Each number is 128 + 32 x the weight over the matrix's rms, rounded and kept within 0 to 255. Layers, rows and columns count from 0. Numbers have three digits each.

# layer 3 MLP down, 128x1024, rms 0.216, rows 100-127, columns 64-127
082133120121116108163194167100075078094096176144106119105139093126054125169132164152084189077129094130192140118152121135088119112174166126145153175085138099124103196217136116123092178115168123
138116068130185106106107173176085083112127139137155189149160101095137125104139127107111109095158105116139161153119177122166147087149111108113128218067036054132131125103148060178110164117099100
085102127042124097137143096151123132087122113101154080147116105157134076112170112139143115059131134111069125158137089099145195130092115120133155108102153136122149104215120098112131101129108167
096103104119131138116139093145145083171182095144073140200080122126164124096127176097150129155167148123151136146142086101124182095178118113123070233122168157159132108127118143183087126142146137
074106086169138121132108116128139175134082109087163061143131179154162134137101129129118170138109189117052104139096094111089097101160124132148120104107167129129099137114110124166120119125135159
135117120122141110145067144070124142103129168114131177091138135097135096150085148170090179087144086078114123203073059121098175123127125159099197123091129126148131157173166095173154133146181095
124119124194122102153181106132142150076163157089154137107147180148130068128099068150164131161102074071092131109110145169089157120135153131128127153124138126129087102142105111137143072160189129
127082142214147174110120209116152151195104115111161151161123116067110108118133162063152191131114125149106186161125060075086120074131085131193135139136129132114195082182109145157143122155133104
140150092193100124063074161124208161163176134148174095137096138136177161117151153109171162128131157144170146049144129076104153136165187104169132075128139127124199170081073078089183183148179132
066160177132107156099126121126088203171104105138080059087150086151116136133135090088086108135122123104128134185137140190188084141140140154106116106159124097173073149166032120101123164098198041
150191129130141101111125134178143049138166141077103131148155146124107137117115107072160135194144057139149173124188104158109114163168135158086155155194110126099125091128127100144105163155166074
137142074138106160133165132169133123135144163068083164159103182121130150094119136171144107097175136134100091136107101123064119079131116161154122143098120089066098131134117125113173135160169116
197170059146130188183146147140176170122145144070174116172107118129074109090140068120116080050176130188109107119120111154165137125082136091070136133150099049154067176087126123173190140135131103
127156171181155123097145179166172169102169105127122132149055125181099110091120177099084127182149134103118176096172151150123146104147136092160094094150175125060052191129160108118176123142120103
182110119129110129141125155107108090172195139060179093042117073144177103142194094140100150208154146137161117094140127117165230096119107125173109107147124093105164088172068112124056119135127099
121109131128140107098035072161158131084124100107126167156157088114156120167178120083116141097097124121160188176101120151131079105133157143182146089149115119101106131185151125170119126114085110
101130133177082093096100145114119147106160143120079053151100124083076165171089132124086068169112130129091079152123132103155148134166094151143134146079167127079108101088156152183166161174154152
163119104126176111129177120070124116139111099086104121129099138170101129107096119078139168148096099146128150084112087114135184121121125144160152181140183171130113163102157108121145158183110152
082135117146181085138137167105104119136124183105147174131130122162086149147144137122135188165094107133097083183087116101072150154161110095119108114050185113096146157138123134183092095119117189
153136182146105174104110117143123159126104141184119149132113145150125105109055095107136156095147145113126067116165086106090155160150088089138161130138134137124138096152125118135068062127126101
110137120152101201131155135189141067148061135142174111071095161096185160117148141122128161140076113147136080078117135146167092126146076149090160181194136034194164169135096138091094144154098155
159147159169136122083135085122150121104097181220111106117101086140095162172098121158132115049100141117150095162090113155128108136148125095051129157109133162070137140173159129134143154164071104
161120078099113163094147133115177123129106136136151112127097139123116168100107126077179157112126147110130152137175082184097100125104171173101137145114133146139097185152115076144148090124209125
119132053120112172159144148092119150122163168165164151082117139118137126091069154085043114163192109138128147177112090124100191096117129134072137203122194179192072146179119158134103108115148156
133113084190183145083101124131170116141118126114116176149155094178134077149147122062115155130138060142182129128141093150145154122106125058154080146076142065113181154107150129127122121140150140
127143138106131134174161115175157099118154151161179110122182120113142099145143145091156132092142151090167128145120104141125110184156136165107150068116106130170138074151142093153148100139132125
067120159093166155118133151152149103162130111100138148136184109152116177113155058126129133139144103107152147097151154147114062132114183117111184130077089070132101052102106087085134112160161150
179096185174135104107142145170106193091088133126135134158153114107083142089096104199140117126113116109113119140112114101153067106132148083094147167187157127078069140147148138076127121199118172